config.yaml
n_layer: 12
d_model: 128
n_head: 2
n_kv_head: 2
head_dim: 64
d_mlp: 512
vocab_size: 1024
activation: "gelu"
norm: "layernorm"
norm_place: "pre"
norm_eps: 1e-05
positions: "rope"
rope_base: 10000.0
rope_fraction: 0.25
qk_norm: false
attn_scale: 0.125
bias: "all"
tie_embeddings: false
parallel_block: true
init: "orth"
init_std_qkv: 0.0556
init_std_o: 0.0114
init_std_up: 0.0556
init_std_down: 0.00568
init_out_by_depth: true
optimizer: "adamw"
lr: 0.00162
lr_mult_qkv: 0.7
beta1: 0.9
beta2: 0.99
lr_head: 0.00349
grad_clip: 1.0
warmup_steps: 323
schedule: "wsd"
decay_fraction: 0.631
decay_shape: "linear"
final_lr_fraction: 0.0
batch_tokens: [8192, 16384, 24576]
seq_len: 768
doc_mask: true
z_loss: 1e-05
train_tokens: 80340000
steps: 5259
dataset: "wikipedia_en"
Each number is 128 + 24 x the weight over its row's rms, rounded and kept within 0 to 255. Layers, rows and columns count from 0. Numbers have three digits each. The size before them is the row's rms in percent of the matrix's.

# layer 2 attention query, 128x128, rms 0.0567, rows 0-63, columns 64-127
161:157131138132101150147114135119113131105114112138123190150104142083136152117195114138143118131112156152131115117155133114121128107146115095140101105157158146121095129064164126116105108133147170
148:145110145147151159114134130155109133133113143168125174120092103108128156094185116104143096157138119147136090125138142131125154126129119116119135092113112075171079121099153166085162135155171140
099:142141154146111166148120129093131171123116120162110116152176154101128135121128132149122136116141133141112128147104115116101126116169086139151124109161182159106157132100139131146116112166118156
088:136158121144149122113134111141142119122130132114139143140115145147127110132090141100161143163105117126113136119134153164160114098095166124081135157119107123158117138096105140153105137130105101
138:078156096169124150181091127091146120133128122109145096176158163148127084165105146139139159109129124098109150147133160130141086114164140120140150154129145134113150159133098085117094108099089110
204:129171094146105129164090139074155122120154124121156108157141147133101095159111134175154151091109123104086151150146167135132091122151120129156122147146153140105138165147091101135103095121127138
094:158097142114124086097153092115119097112124156128159078127127087136134107133115157110177099113146149105166104132163127114131128151100117118128082164103147089115117134174136091105155119145120137
086:148093077135126065105115120154139079105132130163103147081093135108109148110142177136117122130134139135107106129124102120116162112208082139124142137093153149116134121135121118110133135121179160
124:116135101112100093154109142104143110118125110091110097139157125156134122152076147140136144096143160114118166132102104126139100146139145138126123141160163148078165137167121077192111126133064104
105:130162132140108156153110106072137171096128128141104107129154171111109098107145157122134157085132122123105133153115140106130117128165137103128097130175176120068156152117113092143096137131114132
146:145146100125118136166101107090140150124140128104119086145186168139115090130065141147123162103145132116115144162127129130148097118158132137123111153138165155078169135160109108172116100115072124
154:111105148116149107085177144178116102129111123165126143102073089133149166125174125102136103152130130147151105122118120125120153131097134128114165109108092097173098116110155130107152134135166149
088:140111129167117112086136156158123117128125138143118141109099107168148143117157130094156100192124122128117146119144119182132131103125182116127137124085117086152099120090113101131120116126135145
092:131137100149148128187096164118158091110151143108170128162083157188113126180142122123166152143100096096123135139145185160142126111145152127134127161125156127145093158131112096128110127092155160
084:112050104090126106148098110151124084130154183132147100081112148120145135103102163126145086108174103124135139123133092132126124106125123132126146129128138086103124122123146106100122157157109168
087:120120146141105092066116124168130132109115107140135129105146137120121135113165136121092143103074140119129095162120114098114128171122083148115131125143137128154136106113116103098159129169151123
088:096132149092108125129088178103141140144131151145125127145106061135169157115168122097153130127161100147124177170119122120093122113166149137142182092092162119131138127128120148121133138116160138
095:146113125145152164147108127110163160125152101111145159091166116138121135110103088139102093113118147160127147101113103169165147108160141066125111139150125159125142113091137182138157134106070131
080:115135167109136135097108134174138128121119115148083157117120156099107171113149142143132121134136151134091135143113108112123136124122098136170161077099144119143126136116113141138111123153163177
085:166171109113150143107151113116090152160119150113128140137208160111114107119128105167098111100162115128131165165128104117098121154097119123123141136131110106126150113157136128097169123139120135
080:111112143141121138134118120118118118134119107113159112165058121142126121161120148094153085124083092083085090106109156147123149072134150113125112120105132123172127128176122117114132128152109135
091:157098116138109134161119122091147152156151123107112116106172124104129107119113134136119116122164045127133137097115086131107135106132124113120132148141128132134152137156118142131143169143098149
083:121092139155139158127125155105092110128140109080113145145166114100147130085143167141084131138110137167163136110131120139121125134157101136141111151127139164077096090085133112135149126138101101
091:095126081115123100105121139146129123115132100144068114138137156152139147120120131140097113131145120163101129110153140129090153125086143132140155102130093141140148133147115100115120143130152137
098:136077129131156061103135137127127127097124144130112097101103141148129129125124127140125124139094145121137096136112136128152102139072125146109183117095139170133125147130104115098139152103170162
091:118140115110133193177114118149105134146152118084158069153117154129156138144128129090131135129149102126144133097143137179152080106104123070132114146148117136091118133119091135153129130122105103
083:151140147110130123118130125126099131156088139154134197075133100096125137136124116143104121150126077113143111129086144116086141133116147141145158118130111126148151156127120141124140121145136170
090:164137122129133118119135127114165128079122102132138139103140112124130122112115097126110134151126112112138135127119087128153115169083119086090126121165125155139122122141152135128093160111104146
098:146112114183140139167163112135137117133154098101142099151095161133120128086127177139121182111138140113111112124149101111114116091177091142095091167155143152125100135155122107129130155129139136
081:090101112098131096099090089107141142093112138186102177190134103155134174107149129135168131146115114133138091129132154139150101141100129131122141080118150148144126113143115106129131128148157085
094:158117081093143155129112127140108136131129144101163120132112134158118135099102101135138132072150115106160101125104131106132091087074158157124103152126107112111132140133135120134174155144179147
081:111115139147125103099130146137123122139138158123098176113144115142135159135101106124135107124124177142160135121112140088113118161102105151120178111127153159150139137144135102128115104113135213
081:148162112094109175101137126126151173143139130118145090136164086135147086125113102128137122097134105118128141112143119141152103158124164102099112117164079106103116133141076161114117135100107093
075:132126163142152112134139129147125143115127149149148130099189121120154114111088164101087145112149154145152148171104128120128121150124127159129090117135143123152153109136155131115136121148095107
083:116186116165152144142135099164130168148117143077123107155136174110117100159148124117099139101117210118115123113152143140157124100115105116151115147126099146116138122122142134115172112114133103
089:147134139112146095129154151115126126187150100156075101118155126129081156113101068136120085157092146137120142125132122130113106184089120113144162128106126169127121117152151125150153156090124153
081:118110096139108142162121168113176134141133111125105099180083113156135147133141147123165164144118091107105098125155122152140123088145136100147132101141128129124102147135084110133088129116154117
087:125126133160175105127130123148139148183148131083116123102133160095114122147147134169122118111088165123116151118165138141094152094130135151114157144119117179151134102090137139131138127121152161
086:136183173121147122126172128142155140175070153120125118108139121125135128161132072106114151173124153122095179172145151126159117115147097136137121134137148142157167117128087192151112097103141076
091:188172138131120163104161146091146128170131164110112142102164091134119101141106070110129115144158086138130145096116139129122124128129164097141134129170119132142129145158123159135135121110084136
091:148163125134133083119103112129130130094116139127141114101120151117137134096155124112106137072116174121134159142077117119106097111112154147123158086123111113119154152132098122127127117106171139
091:176142139163123163133135106126148150164110125091129115111178118156091116129152104135094122108125152132153161110129102111147151134151134106122098176181137112158132094109137132143120133121058095
090:116117105109134161132126121176117115129144193074167148136085134140150128163113160156130100117116120119138131098142103180170122075114136110132080153125120093105119126098149145126104082137123094
086:067127112102110074083109107156107132097118158139101133090113144120132140143128153132166119134106187135093149121171123152140151125111123103128136119128113092136157138116107143123087106157156110
091:160110106171110121190098121138110097152138148076125101110132120118147149105150154127119121120156138135126129135150099131102114070192108135137086131142129143098120125126118134108110143111160099
087:100114089105127132091140127156098121160131126110153132142100180112155158150114131113166158117118121108140100132141129136139130123052196120145131111096083124161152139142128096154127121143151144
088:162153103144130102120140152135085103171118126099163133138102140139141156163139106112128126128151125143133141061086171126142134138097162119148151125129114112172136146142145133172162114067145165
090:085151126099113182134128144098136087133156120103111066168094166114146133135126115106144137126138154150142118107147138130157121114117132128180155120119098107078104127140120120149131142098110113
089:102105115101115154103102119131104119070136076156143144117106102105146154097143133129127116123079126159141114151118118135155122151122122095146098114116098127137096122099158118123131097163157144
087:105152126112117114133153138126143131121120133142104098139077156161130135173153112131136128133160143129117089084111158126119130111123139125123142149094134141160114149151087079135158098139168124
080:140133086153176131160134126150128114187120133083153080113160132118170127113121119153089092133111134132153168084141121143123155070117139114158148138169130158124097137136139125135155155115102131
086:166090107102121157127153119144135133126147083140168126141161157131096118126127143147146096141118100175112125110107145115163123119148083134135103171167145135110069115130151107142147116169101128
087:116125118113126133086105190115107161151118115097143118142118144119127173133111129177110127077109159136133100115151130124102113154096142133143144141113082128125118113126126125148145130091177182
092:112132154148122177180111150092126119120121118079132106184123118122143133123129133107115168151124080127143111134130129149131130118154101093125098115134139130098112107082091162136138121121121055
084:106167105108156182088163120176116101121111133134149133118102121099096150110141133145151118138140100125124160122154136139126128134160100168131112128127082140120108133143123132104140089123133199
094:117132141068126079088099135112130176120150129143091132128109149098124167129112099143133144098111162154103103159129127127154127146149120173142131114130155107108094117140111128149139135147148126
079:105136114104100168123135129152138101131114111150091119148094146134143108131086109117168144127124115132099137146133141139140159141154116129143092102160113140128102122112114128117078102177090088
079:136153137136152152145142146137137134198115101109088120187169142107117093159144099142107134118132157147134150134163140126116125130107109109122145121166121109121076122114135121130110117102120119
087:136147145154134096105156139132138155116090115146104149094150123093111121098127162160119117149087159117109162152106094121094147132123124144120163132108146142122170123134139123119117107169139164
092:127149113134101109093171115106131100138101150147106158119131122135098130156109120155124104152135128124112129141114142101132165126117174130138172088111094119156137133162132115115114142128178176
088:190145117152152120123096140130132139129136122095144130131165095129123126098139137163105164108118141126155108149157108139107073148126123136114127155114117118128110109138121103113136151106120152
098:155119126139142151149131109149123138165132134090151096153177116095135081153111095149099135148084099151135112098106137137135078148120121149147102153148115156133117119152165121133134125127082092
086:150130135091157121106139105119112137103139140168106148126144120126128115131141142126145113105118124123106115111115116123122146169114147147097122138115112104168135158178146116115115109112133185
089:151083136158146117149123137148119104124189105121127128151136139138122119138150188134120119134108152127128106092147144125150154144180090115136074156190169150095080084115099108099120126121105114
# layer 2 attention key, 128x128, rms 0.0551, rows 0-63, columns 64-127
156:091132126112152129144133117111119155116117134139126125097123130123116124129094131123101151185159082137117104185095106112100144164140129187113163120088098178097166113147117131149148092103160128
122:152123169087150130154128130146093144159112179143100123095151102110113090121066160125087140174156125162172160121090096101081140124170135164133152124112126173119184095139133115106123132153148126
139:096157125154110157135119130131148130130165096130135160127106119142125134156152110135133119111090125131114123126147153125180091107110134091160097119113110081177085138108158152113116106141103129
132:131088156109133109111190131097076112134112115128089113114129129142115097113113126139118106132190107135146147115124089109092144154134108180088131117124131168085129113130124123139154146154172117
083:156119117154134135118174114111114119090167125130149116094137113136135115147140139157171111103145097119104116119137100117139123172111113174099123151131130096125140155127117120129129128091099140
077:145129104140138127148133125119137120097137100115122103103139133157113145150169102141117116106121061080095116139133169139136085127141152100119157139107162127075129210152100120155102103088122141
090:155159138158115200136122133122087143104127164153123148110110097098173143099144085130164092145098119111145100106130142154131103137158137095132149089138122087133118126184131167133138136081101125
083:127121128121193146145138113142107153146092121115112150109131165124195125106097179130115150174133160116125100140096135102129092133125137136181129100121143111118182136120114109115157107151092117
132:128117115184099131139135130170124146142109133125126153122114120151091121104087122130115093116098117143139104139118145119160104095136097112147066133154134104152116157094154158091143140129150162
133:111126125131118162119131127154112101153129113112133182111067094114114143142140119135156059117083148154125124096130118112165131119108105088144100135140084112162103141089162148085147116128116131
106:130131088195123117126129136133151138109143080126156133120110168144134159138158117143175135093088088123079124130141185138139102124138139089124102158129122107145120162100123140126122122095116157
110:152126155095107131156120108132095136166103185133107146116142125111149085106110142122085125141171166142175122145121079104069156111145096144128127078111137162158129070146148139129137133161136112
138:116100180085134134136163126128073142153106135141082141114151133142140114110092139115092145158183136132154133121090093087092146126117112165127138103156135150119184078143141109137140155164147127
184:144088178093135131144167113144072127161110150144105132110128118129171106090123126109107136126189123138149125123090098092077131146102131154112128112127136129145154073171127134124139143155152115
089:134141140117146169146158121138097118163119145111109143132130157107098131117124133097116140144115144097131108149120139118183093106110067131119138104130111093161144171151121121151117117099105160
089:115126134121146109144072139137121121131145170103115182150131086123144114106102150142100142129095164118122110129132096136158095144139163119127134142062122111111110138155141132173103136072148124
090:145141111111128085142120103145180083143131140121132157143160121150126090120125113098105167102153093145166119140139138137055082151071108156148140139127122098144158090111100142134143130097074137
094:119134077136160125148165170140138086163166079068153098136090138170123110194121146150149101134143105140080112099092165117146137119100136163150128103167132121135136172081134092104139120138133115
081:125121090088117127143092133119112177148154154135111134133134141146112106146138153127095130161174133156129109183094134091113122103107114137178122121093144119148143160088098118151153132115127085
085:090127108139126151128077128091169090149135188125154116115120142136088155171153102144158119128106116097096176144178140127169114083141130103137138113130131130133120122139137162168085145117110158
081:141098146127126168138175160133087190151088138110087147131102108112154108112159154109132142090155104109162147098109119143099110124136127144130137111133148116121128154169099141136161129150110122
098:132127137149131127172154144133116099144135133110135120100126157114154108132122105123122162143132110089128164108091142133138114120164114156125091144110142157140135109096122145115132147134099112
093:106181105099113111098118131141146084139181099143140104154113139175086117140104150172104120163077134118100130131164126141168146141120140117100090132103109100137121147106117153129111115115149149
090:092126147138118117097127130099116164101103156150094162137157152098135144127103067125096105112152153132143147179154135155132107101100086134118124112054134108126145148094138130129119170166133094
096:120102154110117139059107121132138130132146143135120166163126178088165116124110120147124128089067154154118142154126131174126134125146109121161123122160099120122153094134166107133089080114113090
086:182081128147152133100175145105135132122184111136150102160120184151109101085138116146146132136141091126138142132111113098157139134137091142130099120159097142162089141125078124105100127115118110
085:157128195143128142140091096139121110117147163120099115124165149108131113193174113126093142096146143119143172085123148141120134097130150104140158152149151156140142098144138156134090078100114131
091:148102145141126144152132130138112129161070096151130123136142114099147133150086127110103104125124130116166108103124163166100174153106140138124071142170116173115118099111174113157108097125114134
097:138120094124152161136156156135095152127128102083144095131131134118173111111121150124131144188124147115120102200124143149139099141122162125116103106126121125113128196112069103097183101124148092
078:111134159131119139121094114061111130129106114188113138162106089128125117147080131153130122103138156141184088157140109139105139129118098128082094137146097094118147097141106150149131118101137114
097:122104145142132191155153157081126129143153155133116134156122143060163084128142118089137144094131148148132178167109119160107105092137126070138134127114130112146125135128097143117127145130086114
075:088137127141107154123108092131126156156069182143127097141156093110132136139130101129134139117113142185148137162142124147119147095112166126111121152100161137170152143112143134155139129131098100
082:076124142122118136150138126123136112136115097135112142136107095120145140150123098093167087130164118128153092102117117179097129120113106085121135124139158147111124099152166129150083179152128125
084:122157124134108141099114103096142067111163136114142118115132139134091132120141094150153116135092154109086153159163150165170173114194125114122135127126088147163120110099138131153104127096125118
086:107136078141135125127096167104141117079166130088159143143114166132067144119135132150142110127114139105094165150126120092146090145127137118117171108105126117125094149114123109102119155166152098
083:085135074138121122086113113137152133119130130130151104139151129109089105125120127148114134144108164130123137114120133168138133129142138113143094146145150085153199123110171144147102145186104107
084:149106149107161123133139148135117161138102136140099143109126114141153057091141174083132103115166103132146117108115119129081120151097116119111120131137132116117151124158134115118162166155138128
092:102090078147150099153124148153107123135133138129122119119136162123095137158113136148117156172131166110116138138144107113129069096121160128144140132091132123139127178114127093123126156159181136
093:117121138133138117104097100128103092133171135111159120108188145136091133113135131119115117115110117195136118110141103098095173146184159141097137155133132187100149095130137116131144148146133155
089:158147166156109109204098130149129091146139107123132086129118136102134083130140109126122084140122097123143155067131153132123152122147147148097169144143144162142102083116143167132147123143123134
090:166132096121121144187100125090141165141131160132124133130133122082128137113107152094144123082114134099098151143108107137116147113122114088119152150128109136142167128176124057117084146123142116
090:121133111142110088176113188153121100112193125142175119100123115150088122143185109144161112129129075132096120104117116121154142122149110156155106144095132164123148143099118132086162106102123120
089:146115144125133163118204162127097090121168111152134122138107171130112129124169127120148101149141137101112124107146114107139107100125109146140170115164091100129093162144115105102120126127125149
083:103139125161121138117110118089079121154087110157135161148127094142112134095115092165141093140166147171137075124133129101110130136109143173122153089098123138103130174139113108123144157129149161
091:148116110116175135144159146171148096144170097106157131077136141117138165117149151147134172156128129113124127141148131116146098124114134148108166138080089116144156176095082117111171121133136118
090:160068149115124157120122135098126187135154154093084120149117099078122130126120085119150101115150118131146155144130109123114142097124093131077077127115098149119084149178163132168114151141145107
090:194106164155107106144142138143169169145144117164089106134136180122121114108144121128159132097111146102144198122119127152120131111137103132121097162134146134147105101140141127112120153132113113
093:181104121146133130098092117120154160100148125128142124122132098147147105103130089104148071122140087141158151169093097097114134147151118148092083102106117103138132095133110146097160187162120108
090:135093147102149136116134094136137116142150112158114106139106092118116125129087170131127121105134161092159101111133128113162123111101172089154121138117123098119148153153152113114086143094136104
090:142078179138098117167149143126099187146092146142123127141150112140174078101112131105113127084115154152162144138101126144087145127130139143121120105137157121107125084153138136113154145159117107
085:179126107158150168088137173152117128134161110122129127154135166146068176155137139127125109165138104113138119111152137109136129120104116141120071121124123101176131190114096096159110135147118113
090:109134172133120071166182133162112153137157146153092125127104110162159122121149124124133123154156124155138116152112156121179148130156109082177119131122115064125145137102142139097110145132137166
093:116085101108122166115105125144154118096156134108112115109110145092112134117108132141139155162117183127128160110122091151123098091108172105102139143055132085151106121140157102126093159131125114
093:135163088086122103072157119090170054103184114135158103127132143157115147118118157142136131135107116133101122116136137110152147170115126118108109152135101114126086136100114137144133106125126113
087:084159155093150121115152145163119095161116115104109124155135128147126114103111161123124173166102156060130123131162104123131116109126166122141167135139140086144115178128125111086126072103107140
089:084095113129121132115095122085113129103150114157138120158098090091161105121101121101122140118142133162131097165116090113085135123108104090137121115102120093106118104138153113114131138168143135
082:111169159144125107114128115118087113145106125143123146127119108136141128111124115131152085108133112129140084133131138094117154146109116125111169105133143138105108141092108174092184135142155156
084:106083088133139089107107146142139146087140155106116126122125134153095160113130149133158104154122095130101108124121124093130144139060123116148136124097137095107119146103102122167115159118138102
087:139154116175121073139118133138110144146114147132119183080122110129145101168108124122069173139143159144118126118155184136124111121121152121152161116102160167111162145136151132135082126147130149
092:129122161139092144141105127133109176168089162112075155096137094080134115125102074106127126110120151133131173122138150129099094080134120101155181123131155122110174091143148117104114105164089131
092:138116120089132173113093191131131139126176144101131080127140176095151139152131123119121160129105111103097181111133102138115094108086130121119091103097123130131106134126100114144133076082129091
095:119110136186128114078137112147132072100161127098131092157104177150101158146183112145129120111102114115112148147160130129153162140135091116115149133132111108128118088116138137118072115096154131
091:174115185114123103173134138152105185148081145152093144092135103077171127131136111123114123102156133116170134116125142158120120126161134115142186109115144136111146100151164147107112161130098128
094:102162114106135089094144149159119135101152099111117121150117118163130123116156139160129129185091104104113066114110153114153169162139129115143125126100103105120122154101109128098176103131188144
# layer 2 attention value, 128x128, rms 0.045, rows 0-42, columns 64-127
085:110126133127149081108127125134110130119185080142137119152107103167127077095123100130131183122129121162106149095137156097106156166131123135130136118143111106153165142135126117141145116128141085
097:139134110076147162125128123081105116128164076143165115086099114157117137131114106126132139147174134136076125089125131191127142157121137190093102087097123148084112128095134154169146112107107124
098:125121146131136105103140098170127157097106125133104139185100135175143145116126135129125154107155110166128104147133121145134135094121113169107080138144136141125107089087149136077157144079125099
087:139162129085146084100148105116120159112106167145105124120160108156109162102127126151106111095111178152116091159149123121148119190081140138088170137117138113118087121141144114109114130066137110
104:145113105089147093112114154110123104077159078163147127127074120176126155105111080150126094128139124135135106137123126137172157151109133148087100117129074143142130150135132130140152117115106106
090:115142155108135079156089124124128182171108151123127121156154145155105094138118155149136156115112141108150091127098134129143097134133080129129164141130135108144137123185124138120141138075166142
088:106119172111107065083108105145113138126109080132155140148123116171157163135137201138086152124147125130129123093138101116126161128093133125130126141156127131131104132103137129182128118155171170
087:104141127152146074116132108114139112110113137173120125159117151122138147096112110141122119160120148104136090162130131136133156128093094102105148138140155130136097073124147116131105123099142159
091:118139136107098107098155101148138128146114123120137090113132134114152122122102152102135159092127121122117121071149123150145130123090197141123055113153178146137142104123137139104152152145127120
103:152148126089129122161137187138124114120112118129131127182137115119116161145095161127134136138124142143115154118153138111132168116174167110147123123142137104157143104119111144054148136147137097
094:124120118136155069157089129125133147114161131127123093130121153127111108101162131134137151122194107166137120131114157148118139165146115149145154125164145153119155118142111138172118115176092109
096:111130132154132103103100127110131094166150119134157183102113118128130186138153111115119086141085145124146102126150124142132174140105144105107153108130074112086129119118134140155150137111141127
097:153171119094175109134127112165113121108168105128167091121089090124135095138069084121117155134138074109119138141149131131139163179101108108132123098132073136121112129148123186150109102142124150
091:130142172094160142155107130126097148119119143130145143195139124151138138153151145104160116159154132132090151151125154120117144082124132120129152131179132136149119128105143165125070108151125099
092:115122163156091122127167167122131168114106181097116125165132119139127144147129148132084122139141116137129136147131162130121098107092171136130127139189146138113175128145164124089152112078100113
095:098095118121118160131125130150116197106161173126108126139138091142089102140150191130129133112100155185142160165102125161130130104124124136136128117107115116129134137089158123111118142158120095
093:130118121180118100147102156104116153082128123146113095093154103130101111145168116128143134155159132148127085107112137109137105128137128161096129144131126168074156111151156085158114096119102118
088:142132159098133092131144116134105134132133126117113134126128116141114170135100165101120120159136145098144104168126132139175115102093118129139101146198099091111181128127158153153122129099151138
104:114145145050114109140100114141137124146116123128123089135173154123139169106133140115143158131125099156142107109143142102146094133165114119145146158125112153097105123110078115113121145134147123
087:135081120122126161139145138120122154129081158126148129112137098150132157130111116133118150141112130108160084108153136109138142075106179129124127153171098122117109125094141171090089097103152123
089:129173116099123078105121158109127161133125143111120131158099146133103150109109110117141151130156153133114110096122138131072134109106118135167113106120085154067147156139129110108152116082087147
082:135103122123132107130169130128139116145096135143151101071125174116114122148126110138106130113143153123139154074110116139114106142152111110077117101127147152136151124180104141126103125112127134
092:092127149169144141141128132117164108102142162121118095083140149144156168155111133128130111127136130107107086146115104099128103126135132087115136134152150148146114118124155148144131130137118145
089:153145125156107089094127156127144083141101094103130141158156107156122162130093143108132125143146128151167110105117135148117159053127141118125163101110144178178139111110132143126140111121120175
107:146105119131139082126135162141156105097119113131141110129052098152121131132123111135177116138151093153108099136126153160127193154161134099093102122130072110149115116143132177110096139126134139
096:108185091131147150092116133138137087124150109089109138175114147142132125125119173116118079115141099124135138088153138077121114126121107100150161142094077139153147114132124072106154118118147143
093:149142136107115078150095150139094115140103137130135137155112111109124137135107141167132145109144149152102133140139123115131153127102127105138149125157134164137129118123094137172121097144142139
098:159140127105132101134124157151150127110099123113133087175102120137132150139081106110139137122152107148106094139145157136128145126168119161127075126141127172140149123078126164153121107084135096
083:163164134094140102132105137103128106131097118155145116147152134132123128127111094129139117135109134173104138140168095149098175143165139099168106120122115133145161130150184108128133145124109131
102:110087119159128134150143132095137146139129151164136086112159153131116118155124119141138119086146158120138069134089119175142127154107146156114123161130156097130146108171168151143088100102124116
091:131150121141120118126114151158109104163169153152158100138132155140100149133133204142144123151142138109145149136119121131138152154157133117135124084116148118155125121127139041096125133139106121
090:111139106120147177139092145135132094203153178129128124120106145135103146154164160118168113111081145127160137106136121156155173084115139106120114114109065144132114104124149143149123127124121140
095:110120159125116169119106135117129202126102142108139116132143112122121109110121106140132126125124098106123106145113145096125135097107087070193124130154159122156111118129144140086128122109110107
095:141125122089139163113113139147143141114140155086119103114158181124111101164137101169129138142132137153122161110120120141124091123109115153089102158124104157106121157133109127123152160122133104
092:180128110131132181190112123082133161143151118102127134095123119128106152125144097130141112131119141099123150124126132131104120128106150143132117100140087106113107140142131158138123107114118148
095:137145160131111108167134168160135131111107102148139105125186113107118084104098114138086168125108125107109124133141121118147104144142105123116156143159135171158139134128096171118099125109182137
075:129174100092121087135141129116184152148141094100137130182130073157166134132094122136109141118111135143108150172115126130131124154092135115150129175154120095126133128177137145123101142119144109
087:091082106136178133134124130126164155157139177159133132068138141111152094113120144141136130144106115151108116142132138121169114141115136168148092154099112146109123140096098084085109113161125145
093:103120118126121164116164131107160112144130088153145132123147108149100132123166137133129172126110083171145060141097131102144130100143152096113103122158182093124144124162179160133114103126096121
101:160153118155131142127134157170147127109101125118133161132152128159121135132096086123120101117136158144112154148119163159128133180163081129135114116144138123129127126110139105109136125090089114
096:107108135148111143116117138152145123105133125126125126153160139116116116104159069090127125122144134138128136087133111061121127102141122128066144152146157151140074155101125126079106142128088141
088:159151139141100156105162147142110129160120123158126172124081116125115140132114076126101113127124150106158179126119164111157152124135094100136152122097116080107139127131097135101115123120146123
085:142148129136140148141123111140102093112107117151110140102101137159124082146135180135119092115133111092130108149126140183122098130125142156105135123108111123127083112167186093183128121127132082
# layer 2 attention output (transposed), 128x128, rms 0.0578, rows 0-42, columns 64-127
074:134149130176095107101138090155116125140063169112115154122126171105148178126129112116115114121122143127094160155083135147123111103087175092112145174101162144151106135130119129114128174120125169
100:097154148135084148133161153125143146115126157112127152125138137101139153133142090145164091117127125155125124128095139113079127141125193136106090132097133127105139142124122148126130134141127140
088:140137108143142104164131125140152176147173166158124071060140156105094143138112144115104100141109107123070158150118111116137127111143112116109113146093159130152168146139098140118146114112098110
076:159137143117130139118131131150143154151205169130142090117132124108157152109143120139097136138097087140115145111125089166117126126140111124092132146118093137114126139095135155167163116131131141
101:103157170122086127124130158156129172130143166087100161126139145101151162106164143107150096121137131133109149147109164115115133135122167123107103149107154112140145131136092086110108132125154169
084:134157114095155159105120127115131121103115083120103128156119119104127117135113123149113139172114104133090128116159112154173125138143088121146143126183065108089106167100167141142123155127147125
081:136114184142155143168108122101165146103131132109131080127099140160125118119147093096118091116115132111118105127136166128129095095101160176099117111095109127088108150151113135124154114106125092
079:121120143113132181142120135101116154148117094121138091139149109095102134099124144135136095134107121146105122096158100158124113210136109132122156131121111112090120125108130141141146126159139144
074:110099146145131124176149124098146135108148158123171087104121151122142103151132139171129110131135145135139098169124115093098146106129136171092147110072171117141157143158079144157112087115137106
101:123121126129097141122102125154109133167157159119125118083175122134118166167100195147103151125152138128152141112138117105131118147116090113115151117118121151143118157117097114151093134109140108
092:142148128148129124126117128120136089115106050141134122097127157121135155181102112100115139151111126129090149129138138148164154112138132124097138135108144146139088094126094089107139208116131135
091:139137150114133117119144153168085162099100103121126124213102071122140145118127135132146124095126151160106131110150153157115129150158121150154171129128129070092117121113149126131112137134151133
104:117099146119081135128195157154107131124134178123107155123102148091145124161127086136153141118133174109131133114085140104105124126099151104123104124093145160140164159119164121131129131158118136
094:107134095151130155124073134125118071154165127156130123097135140121125127146149178135120158095168120116176150167123132092150125129109079150119113086109097088122094145130114115145140103115139115
082:136150098124165115128096120156094129120150120168157140111154125123087101131136159123075145091127097127105145109125142113138136145135061161131141116155110119137087116109128144175129139148141125
083:125148048122106084086125120149122083179124161189148148111081118116106131144127152114109109133152085114165160174147100143122135147150129124181092170146118143122139123108122131122165093118126126
084:174146129165150153137125134149120131097173116151117175120158147054117162165138121104160099148112051131128142127124090140128125133167109161141128148145104099134108109124125142144170161142096143
087:121172140108170142115104123138138150095133126098090120107126126092133155142101124110108132083108117154085110109144156113159131085143110147106118110118095086115123154150108142168158140134139099
088:164081154146132149180147152154180118096106101096096126108148116114178132136108120159131145172093135118165126124121106141103145097149143113121121145086120085125115155140154134152108100161121077
086:118108121117191147179121151156125164116134116124130119150151103132167097096137172114128129119156134128137127118121120134111081149176103161114157128092088072085116170129132131164118083134135118
082:122126158090156148149079145151128147118131115138119153115148135120091113097153141123147110136140103177097129116141163081106103121169132140099095145174087076097101127114107100151070128109157128
068:115143123108143184115131129081118107090151081073147160170127127144098104133116136145085146126147138130140113130176135135111138140093149123141175121166143132108134090101117126120126140110161138
082:103152107120143147118128146119089163127143158131105167097117162099154149144155084123192140128116095111139103149150082113137132120135112135155102159163136161124138126108173155139150139148144115
075:151131156134111169181076117125104130118157138173137100122174107095079153155120148137139114145133124107119120132115128098095097149117119161165120114158106086113137179110111151111110115139105095
109:115137129124075143118160181181097136128150158121128158110127130074174164137130117136132137138138160123137166104100101089112141136117149116129136132061153117149161150115107105142129145153120173
088:162127130152069117117137096159096125120050157159097139164112124104123120145140106142189116133083111143127116149106136148131113127104131133167112138165130130156110121094160142125099111117111129
087:145134161114149165138117133113138105113170112113123125104158140133093148174120111121091114129142128072109140109132142120143145093100105108106115060113096139142118140143158131125112135140111159
095:126134116125128184156126173127124141116185117137103106071158161084112151166111168140103136115112113145129153112130138100112134129136114111103128095077139131145119165144125154134133140127130105
063:126151175116125094150115162137073099089179145123142123095113126125120136138125099115094166116170140130146115104105166111111115115136140109137123120142128092162153134156116108164086149095126122
093:109135097111154164154127158111125140139162112119148155101125157110127124093179123145151160147166112120132099111091044141122068165177110115121133143153104141094122145107115140127160157125149150
088:109119114125088126103093071094157085170059144133136141134106105132096149147106158128122128128105146110138139163136101127119116145108138107125080119166103154141125125129076140089136146123143117
087:143098133073139141147119181129099119085155112129151124164080074142137116136124166125140156118148146123156099141144156117088110156185128152159134113135115080115137126131090095122113083111155118
090:133082087108213141155131124152140132117131133159130111138117147139111110169107132138077140140139133114110122136140088115109130122146094116122152156102131128099158149114156123124139151170127129
089:123160109125065105132187131103123125146118095117142173124116123137139092107158094115164144142104076114164095123125163158132107140130168125153095133164146149110138101118164141136097112110139116
084:115152121096127122104163164136080111096130154089118164173122119086173121149118087110158115095164124136107145127095151126131159153140144131143108113101119097132141135132133128166139122171131160
088:114131150142137160138135119103129121161151092091113152092171133145144096148135138152114112126141099092147110106170182153148137133068132134111145120159110150101124127112172148176141106126138087
071:145152128107114079105121131145114087136126144144114118073094152116134103132173119132116167125186120147135109108110113132140107105140128129153111166145120158122106147128166076163114158088152111
071:129099111163110100146151086123104142116069121118134125127095098115116128163097119133097122111124141123126146121136118124117153157166100120122158181091151124130132078143112139162117134143135136
089:164103123149154099126113132191133159111137145115120126095141166108147157128157123112160106123151109162118123143125101101131101093143115143127143148108121132111135148152112125094158131146102155
091:109174118099121151098096133108112133167167145143136124075134144110083151151139148146100131132104102119104123122143126096117146148078140098111120129163150172156149122098156097099140154092144133
092:123132132165135127157120113125161132148127100152152111115155120144157100085162144127162159140098100111167141162138117129129130116092156157107151153130164142134110096114141108128099102125129116
084:140097130094149118114115124129153167139129113099136123192168100173101113107124143133122120114137148146118091086148174126113144142119126131147145106175080112090184151119154067132118146116113144
085:110139072108092163079104127124111087123139151152136150166101151105140169150109113122121096119085112134132131128123090155110133153138133156167084113124111116128116144100100195103182125143134141